Part of a small language model's weights.
Training: a variant of Adam for these matrices, 206M tokens, 5667 steps.
Each number is 128 + 24 x the weight over its row's rms, rounded and kept within 0 to 255. Layers, rows and columns count from 0. The size above them is the row's rms in percent of the matrix's.

# layer 7 attention query, 288x192, rms 0.0471, rows 122-127, columns 0-95
size [102 109 113 106 104  95]
[[109 139 140 144 101 100 162  76 146 159 135 106 148 127  78 147 110 163 140 136 114  70 129 161 148 113 152 151  90 124 138 163 110 133 139 149 147 105 125 135 176 107 141 160 131 117 129 115 115 128 146  87 152 149 128 118 138 120 103  99 118 119  93 165 186 117 143 123 153 108 134 115 114 179 156 120 149 132 153 187 121 138 152 149  97 110 106  93  88 111 133 130  77 153 143 130]
 [150  92 145  90 138  89 150 150 123 152 174 151 119 154 159 123 122 114 136 122 128 124 100 160 138 163 116 150 138 137 122 143 109 147  80 108 114  82 121 131 133 151 136 124  95  92  77  99 146 157 141 103 105 132  88 119 119 126 115 145 153  92 133 137 149 132 114 136 149  87 128 113 165 115 103 126 107 107  96 116 137  87  98 126 109  87 121 115 141  89  91 186 115 162  76  98]
 [165 130 165 157 147 199 133 157 115 109 120 158 164 106 169 162 132  93  90 134 157 131 136 116  91 142 120 161 163 126 150 124  82 101 112 118  98 127 163 114 115 186 142 123 126 112 125 102 116 128 132 124  85 178 131 107 156  93  91 113 152 149 172 102  93 166 147 169 155 120 115 133 151 124 124 143 151 123 118 133 130 103 112 127 135 132 152 179 175 152 132 154 152 131 102 109]
 [134 172 110 129 147 134 125 125 191 106 124  89 114 153  99 128 134 110  88 135  93 109  77 135 101  97 146 108 112 147 152 107 127 117 109 128 119 135 161 148 132 178 119 165 126 126 167 130 138 108  82 121 119 128 135 114 131 136 145 149 148  91 125 152 135  80 123 117 118  96 134  94  91 154 131 119 115 114 108 136 121 138 118 140 102 174 114 107  80 126 151 104 123 169  95 141]
 [151 125 141 172 134 164 134  67 154 110 123 110 101 144 158 149 151  83  90 133 133 114 142 135  86 108 118 128 127 170 117 136 143 124 112 124 147 145 130 174 173 175 148 118  98 149 115 129  89 134 129 131 106 137 128 133 145 116 166 147 113 120 131 136 132 102 125 130  94  94  74 105 110 121 151 136 179 163 141 147 132 114 134 149 122 159 123 133 122 141 136 130 130 177 161 138]
 [132 116  96 125 104 147 106 114 133 146 136  76 125 155  88 110 110 105 147 100 195  99 109 132  93 101 146 122  80 129 151 138 130 145 162 114 124  99 137 120 144 155 144 119 109 157 112 141 140 108 160 155 166 172 160 134 122 121 126 123  77 101  92 149 159 119 139 136 131 120 108 121 120 168 114 124 126 154  92 147 152 109 100 137 101 150  86 124 122 111 188 123  98 123 163 134]]
# layer 7 attention key, 288x192, rms 0.0461, rows 122-127, columns 0-95
size [ 97 106 112  94 112  95]
[[157  98 112  91 169 120 133 121  69  98  93 116 121  92 124 159 121 118 112 109 158  92  76 148 185 126 145 138 123 180 107 169 108 142 167 129 129 105 117  97 124 128 140 125 183 135 110 159 145 121 131 114 159 163 148 170 130 122 146 134 117 101 125 166 140 134  98 180 142 125 126 119 139 104 148 138 119  83 147 127 180 127 164 116 113 114 127  96 115 132 129 128 127 142 118 114]
 [128 138 145  91 101 127 169  76 149 130 138  94 124 129 110 148 145 145 150 119 137 163 124  98 128 153  99 140 158 101 159 127 131 134  85 144 143 118 103 136 153 160 121 107 155 103 116 139 123 111 151 135  92 156 114 141  77  96 166 149 199 133 172 148 173 115 111 113 195 115 141  89  87 152 137 109 141 120 122 177 135 134 148 128 133 135 134 129 131  95 119 116 191 133 148  76]
 [111 111 158 133 127 169 128  78 144 127 182 110 144 151 158 122 108 109 124 131 120 169 105  98  95 174 121 161 116  89 154 133 118 140 139 114 135 105 182 156 123 170 110 153  95 111 154 129  83 114 103 140 103 181 109 148 117  85 142 132 131 136 122 105 120 131 124 114 160 122 126 131 109 108 122 110 166 147 119 163 137 130 133 140 126 141 167 160 133  92 129 148 163 178 129  93]
 [116 114  93  90 123 142 164 131 119 109  90  91 114 104 120 102  85 127 162 135  95  92 103 127 176 134 116 123 139 174 119 118 141 107 169 149 120  97 128 139 117 164 125 103 183 130  95 129 172  99 140 112  93 132  82 125 149 107 157 120 140 158 137 116 103 101 128 117 117 151  91 158 106 103 174 123 141 104 135  88 113 107 129 131 100 152 116 124 120 183 149 156 136 127 129  88]
 [119 122 140 155 123 166 142 106  92  88 114 108 117 128 134 102 129 109 157 160 113 120  90 155 142 119 151 107  94 159 119 127 112 147 111 105 132 118 153 147 129 150 102 114 135 125  88 151 130 117 131 138  99 143 140 136 149 114 132 109 150 133  94 119 176 118 117  95 146  99 101 119 151  66 156 142 130 167 131 149 123 109 134 126 142 160 120 125 113 151 170 139 118 122 125  74]
 [157  98 126  96 155 142 135 120  90  99 109  86 180 112 159  88 114 102 132 141 188  89 103 125 126 122 114 133 125 178 136 154 136 171 186 102  97 112 174 110 149 103 148 153 144 131  78 169 163 160  95 121 161 129 130 162 109 119  88 129 124 151 104 119 139 125  90 119 127 116 116 131 150 119 160  96 139 106 137  78 166 144 116 127 137 138 146  93 135 127 128 145  96 100  94 134]]
# layer 7 attention value, 288x192, rms 0.0425, rows 96-125, columns 0-95
size [ 94  80  83  96  99  86  92  89  91  96  85  89  87  92  98  98  95  99  95  89  85  93  98  92  89  95  89  93  95  82]
[[105 133 168 130 145 185 147 162  98 118 144 149 114 152 157 110  74 129 152 159 101 136 129 126 100  98 166 128 157 153  78 156 139 174 145  99  86 147 121 124 141 121 124 117 134 140 145 162 111 141 127 155 151 121 127 144 141 134 146 177 129 103 106 118  91 130 118 182 145 122 159 143 162 153  93 111 145 153 102 118 135 128 137 142 126 107 134 159 129 137 139 111 119 134 137 136]
 [102 100 130 111 128 114 125 127 139 139 135 164 164 126 153 180  93 118  89 138 100 155 152 108 150 134 137 134 125 177 153 151 149 141 122 101 135  92 112 144 132 114 119 142  72 128 128 106 117 119 147 131 112 118 112 111  99 164 105 161 134 132 134  92 132 125 165  67 159 183  89 101 103 158 124  98  88 149  70 130 165  91 128 101 157 126 151 126 101 107 153 105 141 127 124 141]
 [137 121 170 126 152 163  95 162 138  89 138 116 162 123 165 114 153 111 132 135 170 137 122  94 136  91 162 131  97  86 143 146 156 102 117 118 122 116 130 109  86 135 176 149 160 106 149 149 108 124 106 136  73 154 198 120 179 131 155 110 153 132 160 125 154 127 135  88  94 153 116  93 133 121  91 112 149 106 135 115 119 131  80 143 116 118 107 110 140 161 109 121 166 123 124 123]
 [128 101 137 154  85 143 148 144  90 133 150 134 129 119 105 145 102 154 126  90  82 134 149 138 133 133 141 144 124 161 152 175 112 138 139  85 122 126 130 122 157 125 106 145 116 124 125 158 167 132 133 108 173 152 133 102  83 108 144 115 124 125 164  95 120 121 120 143 153 149  89  73 121  71 113 107 134 150 119 118 114 141  55 102  99 133 131 143 142 159 140 149 131 106 127  91]
 [162 101 143 145 133 112 105 105 146 112 155 106 111 150 117 112 145 118 108  92 112  83 154  90 135 165 139 127 124 142  86 138 153 153 124 112 131  85 127 111 131 140  93 111 129 130 146 132 155 139 155 128 168 149 158  80 158 194 112 118  73 111 134 121 144 157  99 116 122 184 136 107 124 108 111 122 112 155 125 116 107 106 135 181 171 162 113 105 152 141 147  88 123 152 144 136]
 [ 89 161 154 136 106 175 116 120 108 114 140  97 129 128 145 132 133 113 128 165 151 155 123 118 167 124  90 181 153  99 170  92 115 129 151 134 107 129 126  87 116 105 170 138 125  76  96 118 156  95 145 162 155 134 137 120 145 104 124 124 169 139 144 104 113 112 156 127 140 101 115 107 125 122 128 143 156 147 150  98 112 111  88 141 131 121 131 128 152 136 120 113 126 142 158 120]
 [116  86 128  94 102 114 130 155 102 125 113 118 123 107 167 130 100 160 145 143 150 122 152 120 165 123 157 148 121 149 117 108 167  86 154 137 123 114  89 125 145 151 112 116 145 208 109 128 153 158 149 122 130  79 144 124 103 101 105 161 106 101 125 110 134 137 143  81 147 129 108 132  78 151 142  99 132 110 112 126 121 137 139 154 123 161 148 124  89 149 130 127 157 113 109 106]
 [156 132  92  98 140 155 138 128 116 113 154 174 131 135 113 132 122 100 153 151 144 148 117 164 120 119 133 107 102 148  92 106 115 127 133 131 107 111 121 173 148 154  99 108 161 141  87 141 106 112 135 124 132 107 146 148 139 130 147 160  94  81 157 136 141 150 174 109 176 121  85 145 140 116  97 148  96 102 132 123 117  89 130 171 143 154 125 154 133 131 149 138 144  95 107 110]
 [152  91 117 109 148 121 146 133  69 138 143 116 103 138  90 136 127 142 136 112 137  90 143  92 125 128 161 109 130 118 129 155 105 157 118 166 148 148 161 159  94 100  99 178  91  90 142 138  90 143 111 140  98 133 136  82 129 129 119 120 118 136 145 138 147  92 149 132 133  67 140 129 159 159 154  97  86 123 102 111  87 161 154 133 157 117 148 140 126 141 153 114 117 111 157 107]
 [ 77 134 146 151  90 148 121 145 102  89 132 108 115 108 133 165 118 154 118 135 103 108 155 122 148 124 148 173 143  94 111 135 116 116 125 135 139 160 145 143  91 112 127 146 125  92  96 167 145 161 149 160 131 139 131  95 115 111 163 105 135 140 114 126 111 103 124  95 172 134 123  96 108 133 125 108 130 111 102  90 126 125 164 115 158 127 120 137 129 131 109 201 117 104  81 128]
 [109 120 116 107 151 130  84 139 156 130 128 150  85 140 122  75 123 153 154 156 131 124 131 113 152  96 110 156  97 153 148  87 130  91  90 143 111 108 173 106  99 142 117 128 115 113 116  92 128 160 100 159 174 141 118  90 128 119 135  89 158 103  95  99 121 160 156 144  83  98 141 129 112 107 157  73 150 157 122 123 129 100 130 110 119 116 111 160 155 127 106 150 120 168 133 143]
 [133  98 132 159 127 159 172 127 129 106 150 112 142 128 172 147 105 147 130 134 119 124 129 149 127 158 169 153 130 136 121 175 137 112 138 127  78 156 182 116 118 151 146 200 165  97 113 130 149 109 139 140 109 105 110 101 131 116 151  60 147 130 133 100 132 121 125 103 175 113 148 117 135 143 115 141 155  87 122  79 146 142 107  76 116 132 125 139 124 124 104 136 130 120 141 163]
 [124 140 116 180 140 140 161 118 112 154 123 172  96 120 130 105 107 108 139  99  82 155 143 117 132 139 121 169 151  81 133 119 104 121 109 141 135  95 151 106 102 146  90 178 111  75 136 105 139  92  96 170 133 125 140 137 134 124 133 152 125 110 126 155  95 133 125 154 130 128 124 152  99 105 160 125 150  89 131 179 117 105 159 102 132 118 156 117 147 133 110  95 126 149 156 154]
 [140 123 111 106 106 157 185 126 158 105 153 128 120 171 116 154 128  93  82 116  94 102 129 120  80 113 114 178 125 123 187 117 163 126 131 140 132 134 128 140 127 127  96 161 108 127 139 124 119 136 104 161 105 153 148 163 141 143 130 131 159 158 157 108 124 124 119  88 147 157 112 106 158 143 105 172 127 156 122 170 105 126 117 134 166 157 148 138 137 118 141 128  98 173  94  66]
 [147 103 127 102  89 105 101 129 130  96 152 130 123 101  95 125 124 156 103 126 141 142 169 116 154 124 144 160 153  88 105  95 107 109 125 131 135 129  94 135 166 122 156 125  70 117 114 124 133 145 153 111 150 153 133 145  99 123 136 170 147 149 126  98 153 106 108 154 106 151 126 126 113 150 132 150  73 129 129 168 143 152 161 148 177  89 161 130 143 100 135 139 118 161 129 109]
 [173 119 147 142 131 153 142 130 140 133 118 105 110 123 165 113 151 109 101 124 118 126 171 111 115 138 122 157 122 138 157  96 119 120 140 112 111 122 107 115 109 153 119 141 148 160  99 132 106 155 164  79 127 139 118  97 172 106  86 105 165 101 132  97 141 113 115 131 150  93 115 179 121 154 111 163 187  87 130 120 110 128 160 144 168 112 152 107 149 169 146 140 119  93 112 103]
 [143 116 121 142 160 123 153 113 111 157 107 141 149 138 168 113  96 116 144 129  94 139 145 120 163 144 160 120 135 148 149 128 148 150 116  97 109 122  96 133  91 163 107 146 127 138  98 166 133 105 106 134 105 150 155 172 113 157 115 164 134 125 109 141  85 151 142  98 149 171  77 122 149  89 136  77 127 175 109 121 138 123 107 126 101 107  68 110 175  86 101  88 103  91 107 154]
 [155 128 139 149  73 132 153  96 104 154 180 149 150 165 126 157 183 147 131 142 155 126 141  92 120 150 171 173 124 102 116 167 145 152 111 105 125 118 118 136 157  98 158 152 126  80 121  93 175 140 116 124 114  88 148 121 131 113 151 142 144 134 131  76 153 141 148  85 167 143 116 153 123 114 137 130 138 112 142 131 114 132 163 153 167 150  95 102 135 148 140 102  99 172  82 100]
 [121 105 138 160 134 168 139 106  80 162  93 105 143 168 160 126 108 145 158 124 158 153 103 138 153 109 140 129 137 110 134 161 144  96  98 113 132 125 106 118 129 158 124 115 162 148 145 126 131 155 112 132 125 112 150 160  87 127 154 152 163 134 145  97 147 147  99 123 128 147  86  92 115 123 118 117 168  66 109 171 128 113 177 102 150 148  87 140 124 140 148 118 175 150 153 152]
 [ 98 141 157 162 134 114 106 140 122 155  99 165 183 162 106 170 146 134 100 135 145 103 131 135 124 129 121 138 124 117 155  87 122  88 129 113 107 124 140 128 150 111 157 142 145 150 106  95 128 113 156 158 102 118 149 124 175 159  83 106 140 107 113 162 141 117 135 119 136 139  89 146 170 102 123 102 102 149 103 136 133  89 104 174 102 129 127 144 102 145 126 141 122 129 145  91]
 [143 127 109 156 137 150 166 122  98 113  98 124 198 190 128 123 125  88 122 142 145 138 154 108 122 117 112 100 134 113  94 128  95 149 151 121 150 160 128 121 142 143  99 128 125 119 120 119  64 101 139 108  71 152 163 124 111 149 143 106 111 110 122 122 162 133 137 170 181 128 113 128 141 140 106 117 176 129 116 123  90 132 158 168 142 125 119 142 148 138  99 100 136 130 103 129]
 [133 140 125 129 107 110 126 130  82 151 110 147 130  98  83 156 124 137 149 115 133 125  98 153  94 149  58 108 123 180 132 145 119 122 157 108 113 105 119 163 105 102 116  60 135 180 116 146 115 112 108  88 186 145 126 137 126 143  62 119 124 136 152 124 135 121 127 141  99 100 148 108 152 127 156 143  90 119 138 125 127 145 148 181 162  93 153 105 153 110  96 120 108 130 163 126]
 [109 147 154 140  97 131 127 120 173 170 115 141 136 129 151 153 127 122 135  83  90 153 154 139 147 125 172 128 109  97 167 121 158 113 111 104 141  95 148 146  94  93 131 116 129 122 152  78 142  99 100 132  97 116 153 135  88 144 165 102 108 108 142 118 135 109 120  97 171 135 111  88 139 145 137 114 123 151 130 166 130 126 122 114 105 155 130 147 149 116 128  95 142 160 144  91]
 [129 111 114 167 154 112 121 133 123 125 127 140 142  99 123 153 138 132 157 134 114 162  97 128 148 111 102 115 140 110 163 117 126 112 113 114 134 109 103 119 104 151 113 155  97 113 104 125 169 117 106 123 140 155 140 142 132  89 125 120 140 141  95  85 123 117 118 127 129 173 155 145 111 112 130 111  97 130  59  97 120 134 116 135 142 146 131 148 152  84 139 162  91  96 103 111]
 [113 157 153 122 172 121 125 141 120 171  91 142 121 113  80 157 126 108 129 157 153 123 123 113 105 108 115 147 150  99 160 150  84 147  99 124 128 167 115 101  82 112 149 100 124 147 156 149 117 117  95 102 146 139 167  85 168 138 104 130  94 126 138 151 108 136 109 129 154 135 144 142 158 146 118 141 106 120 139 131  97 112  83 161 135 105 162 116 177 165 103 128 161 109 159 171]
 [175 167 139 136 152 139 123 133 106 124 120  94  95 105 141  84 157 146 113  81 122 131 128 124 101 166 155 133 123 143 120 110 172 147 113 107 128 119 131 131 164 125 149 132 110 179 101 106 137 124 170 143 100 119 140 142 115 113 120 135 146 158 140 141 148 124 125 123  99 151 183 114  93  94  99 112 114 136 164 103 133 142 102 131 138 113 146 114 119 139 108 139 137 165  87 140]
 [ 91 140 137 103 140 137 133 140 114 129 120 141 101 139 135  95 124 144 152 170 160 158 152 144 112 151 151 105 159 110 128 163 150 162 110 150 132 131 125 117 146 154  87 167 119 139 116 166 165 140 104  87  84 156 128 162 114 102 137 183 159 144 103 103 149 150 158  86  94 108 108 118 125 144 104 186 133 157 134 110 145 161 116 118 139 124 115 151 139  92 176 174 153 108  97 126]
 [169 174 150 121 108 119 106 123 115 101 153 150 110 108 121 114 142 106 115  84 129 178 117 104  88 114 118 108 134 179 154 125 140 150 137 122 175 128 160 186 135  96 114 141 155 114 117 115 125 130 174 153  98 128 144 132 107 117 116 110 176 159 118 144 168 156 118 117 140 155 148 130 121 105 157 109 146  96  95 158 145  87 118 113  95 120 128 105  95 167 138  95 114 156 107 132]
 [137 128 135 111 139 140 143 142 127 150 158 138 104  97  99 141 105 116 109 112 104 121 183 118 154 121 172 132 109 135 160 150 142 123 113 138 144 129 132 129 118  85 104 140  80 129 151 141 127  94 129 102 156  70 167 168 104 142 143 115  93 107 120 113 136 145 120  92 154 147  93 108 104 151 103 166 160 107 157 139 160 139 176 134 138 120 135 133 112 131 168 105 154 150 123 105]
 [150 162 117 118 151 133 149 147 151 103 131 148 137 117 106 130 160 170 123 146 137  79 114 153 157 151  71 148 147 135  95 115 123 137 104 112 127  78 166 124 149 137 143 121 123 214  99 149 138 143  90 121 152 138  99 123 142  96 136 105  99 121 114 100 127 158 126  93 101 139 177 127 110 152  96  98 124 159 129 145  83 141 182 122 152 140  98 128 121 107  90 109  90 130 105 113]]
# layer 7 attention output (transposed), 288x192, rms 0.0306, rows 96-125, columns 0-95
size [ 91  81  85  94 104  89  99  80  87  97  85  87  86  88  90  96  97  97  97  88  88  97  90  92  91  94  80  99 102  84]
[[111 155 106 107 121 114 137 100 150 112 151 109 128 133 143 105 198 152 137 116 155 129 115 103 158 168 122 135 112 172 179 102 109  78 158 114 143 144 133 120 151 109 135 128 133 125 112 119 141  83 116 143  94 141  77 121 125  85 126  89 124 113 167 139 140 106 137 102 161 127 142 118 165 110 122 147  87 109 146 146 148 152 113 163 145 153 117  97  82 115 127 144 142 141 130 112]
 [160 169  92 141 114  73 146 152 117 165 129 135 123 137 111 110 186 172 162 108 128 132 105 125 140 153 121 155 149 117 132 101 121  89 112 150  66 138 134  83  95  99 128 101 162  88 153 157 102 116 112 127 106  87 121 125 149  98 120  94 141 127 147 135 100 164 109 146 122 130 163 142 127  99 154 117 134 131 149  92 140 146 123 123 154 100 160 134 115 152 106 150 146 106 174 118]
 [114 147 115  89 149 131 121 104 112 136 152 154 116 148  82 134 139 133 121  95 119 117 102 172 144 141 102 101 110 143 119 128 102 146 145 113 163 122 124  89 125 116  72 115 123 126  73  94 138 149 163 114 199 108 140 150 128  96 178 140 126 127 131 149 118 149 133 172 134 125 148 157 121 165 141 136 102 172 114 201 121  83 173 112 136 115 128 113 153 127 142 142  94 129 143 113]
 [153 110 113 151 131 111  89 131 132 117 136 144 138 123 130 120 145 122 160 163 146 120 136 119 130 145  84 151 136  96 102  97 128  84 120 161  84 131  94 132 147 137 138 114 146 158 174 164 115 155 132 140 135  90  99 126 156 196 119 115 135 114 135 160 165 195 128 130 153 136 166 192 136 198 144 126 115 110 170 100 151 112 139 157 173 106 144 152  80 124 109 119 152 150 119 161]
 [101 135  97 123 107 137  98 147  94 108  91 172 135 143 165 127 135 175 132 188  95 131 135 122 145 175 145 147 160 115 159 107 130  88 127 148  98 146 136 126 160 120  81 102 126 140  87 146 150 114  88 187 106  97  77 131 123  68 125 140 165 108 169  98  81 113 120 104 116 112 123 127 128 124 139 123 103 104 125 102 148 165 172 117 129 144 142 132 114  91 126 142 167 102 131 121]
 [172 145 102  88 136  87 110 121 124 147 155 150 150 116 134 171 151 137 135  93 142 145 122 138 128 134 114 109 123 109 104 149 137  97 109 136 110  99 127 136 140 143 108 166 127 148 142 125  89 142 109  49 115  99 158 149 143 189 142 108 135 122 143 152 181 177 100 156 146 137 153 144 126 138 150 132 131 181 118 131 117 120 144 145 153 110 169 141  96 113 116 148 125 115 106 146]
 [150 117 132 127 120 122 161 117 123 149 112 141 151 138 119 157 133  90 114  77  88 152  93 128 118 120 139 133 149 114 121 130 128 168  90 158 169 145 147 142  97 109 119 138 132 107 176 151 166 118 110 148 107 172  79 144 158 135 144 103 154 121  90 147 126 102 138 125 116 143 136 132 154 105 123 130 140 138  84 150 124 116 157 112  84  93  79 104 147 135 119 120 143 109 162  95]
 [132 172 133  79 127  85 157 157 111 163 111 123 107 119 131 137 131 159 125 100 132 167 109 143 162 125 192  98 178  68 149 127 128 124 118 155 114 109 148  90 116 100 112 137 138 114 153 122 144 132 109 164 107 129 119 138 117 101 133 125 118 148 130 118 118 138 116 146  96 146 168 102 142 125 118  99 113 130 112 140 120 134 172 107 117  82 153 115 139 154 101 154 158 104 132 111]
 [ 85 144 171 153 118 177 101 117 167 112 140 107 112 100 155 121 104 119 131 124 137 131 118 129 130 114 117 100 139 196 136 128 134 104 109 112 153 124 147 141 143 166 154 121 128 170 102  87  99 118 104 147 125 136 148 123 115 103 151 127 133 109 142 125  93 171 106 122  96 146 122 101  80  95 126 133 128 106 169 132 153 122 137 149 116 148 154  73 175 132 119 147 135 159 110 135]
 [142  97 123 137  99 103 101 100 122 160 109 168 143 105  71 129 129 125 115 105  99 143 118 153 130 133 109 113 146 162 113 141 115 145 142 121 114 129 119 156 141 121 119  90 141 150 164 135  80 122 106  96 151 114 109 121 153 100 120 112 144 173 111 142 127 189 130 117 107 124 137 154 161 161 157 113 113 150 157 147 110 127 111 119 126 144 115 114 129 128 123  82 132 179 143 138]
 [ 91 150 130 121 114 112 138 100 148 100 103 108 189  84 149 117 131 139 108 135 136  86 130 151 122 103 116 117 115 119 138 168 123 157 142  62  98 158 130 121 114  96 135  91 126 160 129 143 103  86 131 113 123  97 118 141 117 104 130 108 110 103 153 163 113 105 125 135 146 154 113 113 147 127 102 175 111 123 131 116  93 111 118 182 136 161 113 113 120 134 175 115  96 127  98 126]
 [123 149  98  99  86  68 104  89 122 139 100 191 148 124  90 130 143  94 139 140 113 133 138 120 152 118 111 114 168 129 100 144 126 149 122 109 140 125 101 151 147  81 111  76 142 120 157 130 105 109 107 121 184  92 124 145 125 132 113 121  90 137  96 173  80 148 146 123 116 135 134 162 176 141 141 122 101 180 140 173 136 102 153 129 167 121 100 142 131 102 119 136  96 166 123 135]
 [155 108 108 119 104  85 105 127 140  79  96 108 144 126 134 163 131 131 128 137 158 120 126 132 114  91 127 135 118 154 133 130 124 139 134 143  82 133  83 169 161 166 138 108 103 158 127 154 122 147 100 120 120 117 129 117 132 112 141 117 113 119 125 130 133 118 173 123 118 149 117 126 146 115 121 106  87 160 155  38 163 153 135 116 126 142  95 161 128 101 145 135 168 100 107 121]
 [ 92 131 126 135 128 102 130 159 127 142 110 112 123 115 115 128 113 167 187 141 125 123 159 139 141 144 139 100  87  97  78  97 137 133 162 124 101 145 117 102 126 103 112 127 134 127 198 162 145 128 147 140 144 128 136 129 128 152 154 108  96 122 112 129 144 145 117 139  97 129 156 119  85 106 124 112 119  57 138 125 132 156 140  88 128 105 159 119 115 157 130  94 145  60 139 181]
 [ 97 103 134 142 141 169 143 110 132 141 139 114 111 149 125 156 137 137 122 120 117  89 118 149  89 123  96 170  70 155 103 141 149 150 141 102 147 101 159 130 130 147  96 144 135 123 109 128 121 112 129 114 131 137 130 127 152 112 114  98 134 138  97 130 151 111  96 140 130  94  78 126 111  68 128 128 169 136 139 105 103 142 101 126 106 181 109 128 128 153 179  93 121 104 134 153]
 [ 53 147 134 127 169  90  92 151 117 125 110 135 140 140  95 145  92 143 142  92 156 102 105 162 153 108 140 115 163  89  99 149  94 178 101 140 148 103 115 124 106 125 102 137 116 123 150 106 133 150 124 147 150 119 203 133 100 123 198 112 119 137 104 156 147 139 138 121  87 152 143 106 149 137 100 108 103 120 114 187 130 116 144 130  67 121 120  82 139 103 133 113  99 113 156 139]
 [149 150 107  94 122 107  96 157 117 126 133 124 166 142 140 131 174 147 163  87 163 140 116 104 169 129 124 130 174 144 159 118 113 113 118 135  68 158 115  99 120 106 128  97 131 129 118 113 119 134 142 134 133  87 107  95 128  87 148 113 129  82 164  97 134 143 190 148 114 113 201 121 127 165 124 140 110 110 165 118 127 130 165 127 138 129 167 119 120 127 113 174 182 143 146  98]
 [111 125  73 120 121 104 121 132 127 114  68  97 152 130 101 101 122 114 125 107 108 112 143 132 134  92 146 116 126 161 116 109 128 145 160 139 118 121  92 148  90 157 109 119 127 144 133 140 112  81 165 145 141 144 101 162 152 132 141 144  93 123 118 119 129 123  86 153  71 101 124 122 110 132 148  91  91 151 118 100 112 172  84 123 105 112 135 121 114  70 134 147 141  77 170 146]
 [126 110 104  97  92  91 138 131 130  67 118 133 152 136 128 107 133 154 124 116 133 118 131 132 153  93 154 114 123 153 115  74 118 129 162 146 160 142 112 132 127 116 137 152 126 151 130 110 152  97 116 170 127 154 101 127 181 101 126  92 109 109 114 119 124 109 165 140 120 114 148 140 141 140 122 158  97 183 101 131 138 161 121 152 103 115 128  95 143 152 125 141 122  99 116  90]
 [145 143 113  78 117 150 167 132 113 142 155 128 106 125 118  88 136 118 124 103 127 144 131  94 139 148 138 141 121 140 134 161 123 154 155 116 104 135 132 115  96 106  56 125 146 110 117 150 136  87 144 128 144  70 112 154 135 127 175 130 125 151 136  99 106 126 130 148 140 127 188 113 121 151 143  75 121 133 154 134 109 160 172 117 170 152  88 118 127 125 130 164 147 115 120 103]
 [ 83 135 129  71 106 143 138 129 150  95 168 112  89 120 124 154 119 158 136 129 146  99 121 157 158 131 146 139 106 145 124 122 113 112 173 153 169  99 130 107 123  93 144 114 127 133 118  89 173  82  97 142 163 131 139 145 134  99 133 116 141 114 122 136 151 120 149 125  90 112 132 100 101 149 106 119  87 118 136 135 159 153 117 133 113 112 140  98 117 140 159 108 139  95 127  75]
 [124 105 149 130 137 127 122 130 164 146 139  96 100 129 141 114 134 101 130 140 128 137 158  92 129 142 124 138 196 110 127 112 144  92  61 138 130 134 131 165 156 191 141 163 127  85 143 141 117 166 148 136 103 138 130 131 130 148 131 147 158 137 144 147 166 122 124 118 159 147  99 120 119 131 134 137 180  87 143  96 131 139 107 119 106 144 162 142 121 123 128 138 141 169 109 119]
 [144 126  86  83 115 112 151 166  98 105 110 106 138 111 117  96 156 165 137 150 195 119 119 114 135 109 147  94 127 144 113  91 119 153 145 112 118 146 109 110 109 138 134 105 143 125 145 162 116 134 133 122 132 105 130  69 153  99 135 155 135 101 148 113  99 128 106 156  97 114 133 141 110 134 143  81 117  86  99  66 148 138 141 124 183 130 104  86 131 129 141 137 115  83 132 165]
 [174 105 120 109 135  84 110 130 144 112 116 117 145 153  91 128 117 109 142  97 129 114 190 122 130 121 118 172 140 148 124 124 151 155 117 107 109 136 112 129 110 129 159  98 139 135 142 134  93 195 145 110 152 115 101 117 107 151 143 117 141 127 127 165 149 145 160 146 126 140 134 131 149 168 111 113 112 127 159  69 128 100 147 112  95  87  64 116  87 133 146 141 164 128 138 119]
 [128 126 129 124 143 149 131 130 137  67 136  96 112 161 139 142 116 137 125 104 158 102 152 124 155 114 127 119  60 168 130 141 153 147 151  72 114 104 117 144 118 168 144 156 127 112 131  88  96 122 135  89 137  86 143 154 125 104 130 162 121  93 108 127 144 105 153 151 119 105 135 118  73 149 148 102 175 115 155  87 163 140 135 182 102 136  96  68  78 109 172 140 101 146 128 103]
 [105 102 129 145 141 156 103 119 147 127 154 132 138 169 136 156 112 108 103 167 121 101 143 121 102 125 106 159 134 142 119 124 146 102 119 157 192 122 163 114 146 147 103 174  99 130 124 129 201 126 135 157 136 189 118 138 126 168 115 145 126 127 151 133 119 111 129 143 152 106  81 145 146 114 114 157 149 111 100 165 164 118 118  97 112 146 127 176 123 124 137  91 121 102 108  98]
 [135 117 137 156 145 127 114  98 139 116 117 145 103 104  73 152 101 121 140 124  58 100 158 148 107 124 165 147 113 112 139 120 139 110 143 128 103 130 111 149  99  90 125 130 123 115 167 136 114 113 188 168 127 115  65 117 121 152  89  95  70 148  81 138 125 157 107 162 133 137 175 164 127 122 159 129 117 104 111 154  86 110 122 131 124 153 105 154  89 131 111  98 110 183 117 145]
 [ 87 102 109 146 109 140 121 159 151 150 126 114 135 146 119 127 106 157 125 142 125  97 123 151 133 123 116 133 137  93 112 103 145 126 110 163 154 131  96 135 142 151 154 155 131 156 108 148 193 103 108 139 140 196 177 112 161 188 131 155 133 111 167 129  86 116 131 120 122 119 112 111 142 106 104 144  97 110 117 119 158 134 130  89 128 146 185 139 134 103  92 111 146  60 126 124]
 [160 120 126 181 119 157 121 115 116  98 110 112 111 147 162 115 129 112 137 136 136 125  54 136  95 114 103 120 127 128  74 110 109 139 100 166 136 115 140 121 142 211 154 118 126 132 134 123 126 137 138 151 124 192 104 137 158 125 123 169 146 117  92  74 141 145 123 194 119 102 109 135 114 131 173 156 145 172 104 132 114 132 111 123 103 135 183 172 132 136 127 143 138 126 139 118]
 [142 132 147 158 128 127 137 120 101 105 133  96 144 158  97 123 127  79  85 128 142 103 141  90 123 145 137 173 171 128 138 151 142 136 155 115 121 139 132 122 155 123 110  94  89 115 161 103 145 156 148 163 124 134 116 133  89 126  93 180 105 160 136 100 159 115 117 135 148 136  70 124 168 130 115 130 145  94 137 116 122 122  94 118 118  95 133 162 137 103 149 120  85 125 121 140]]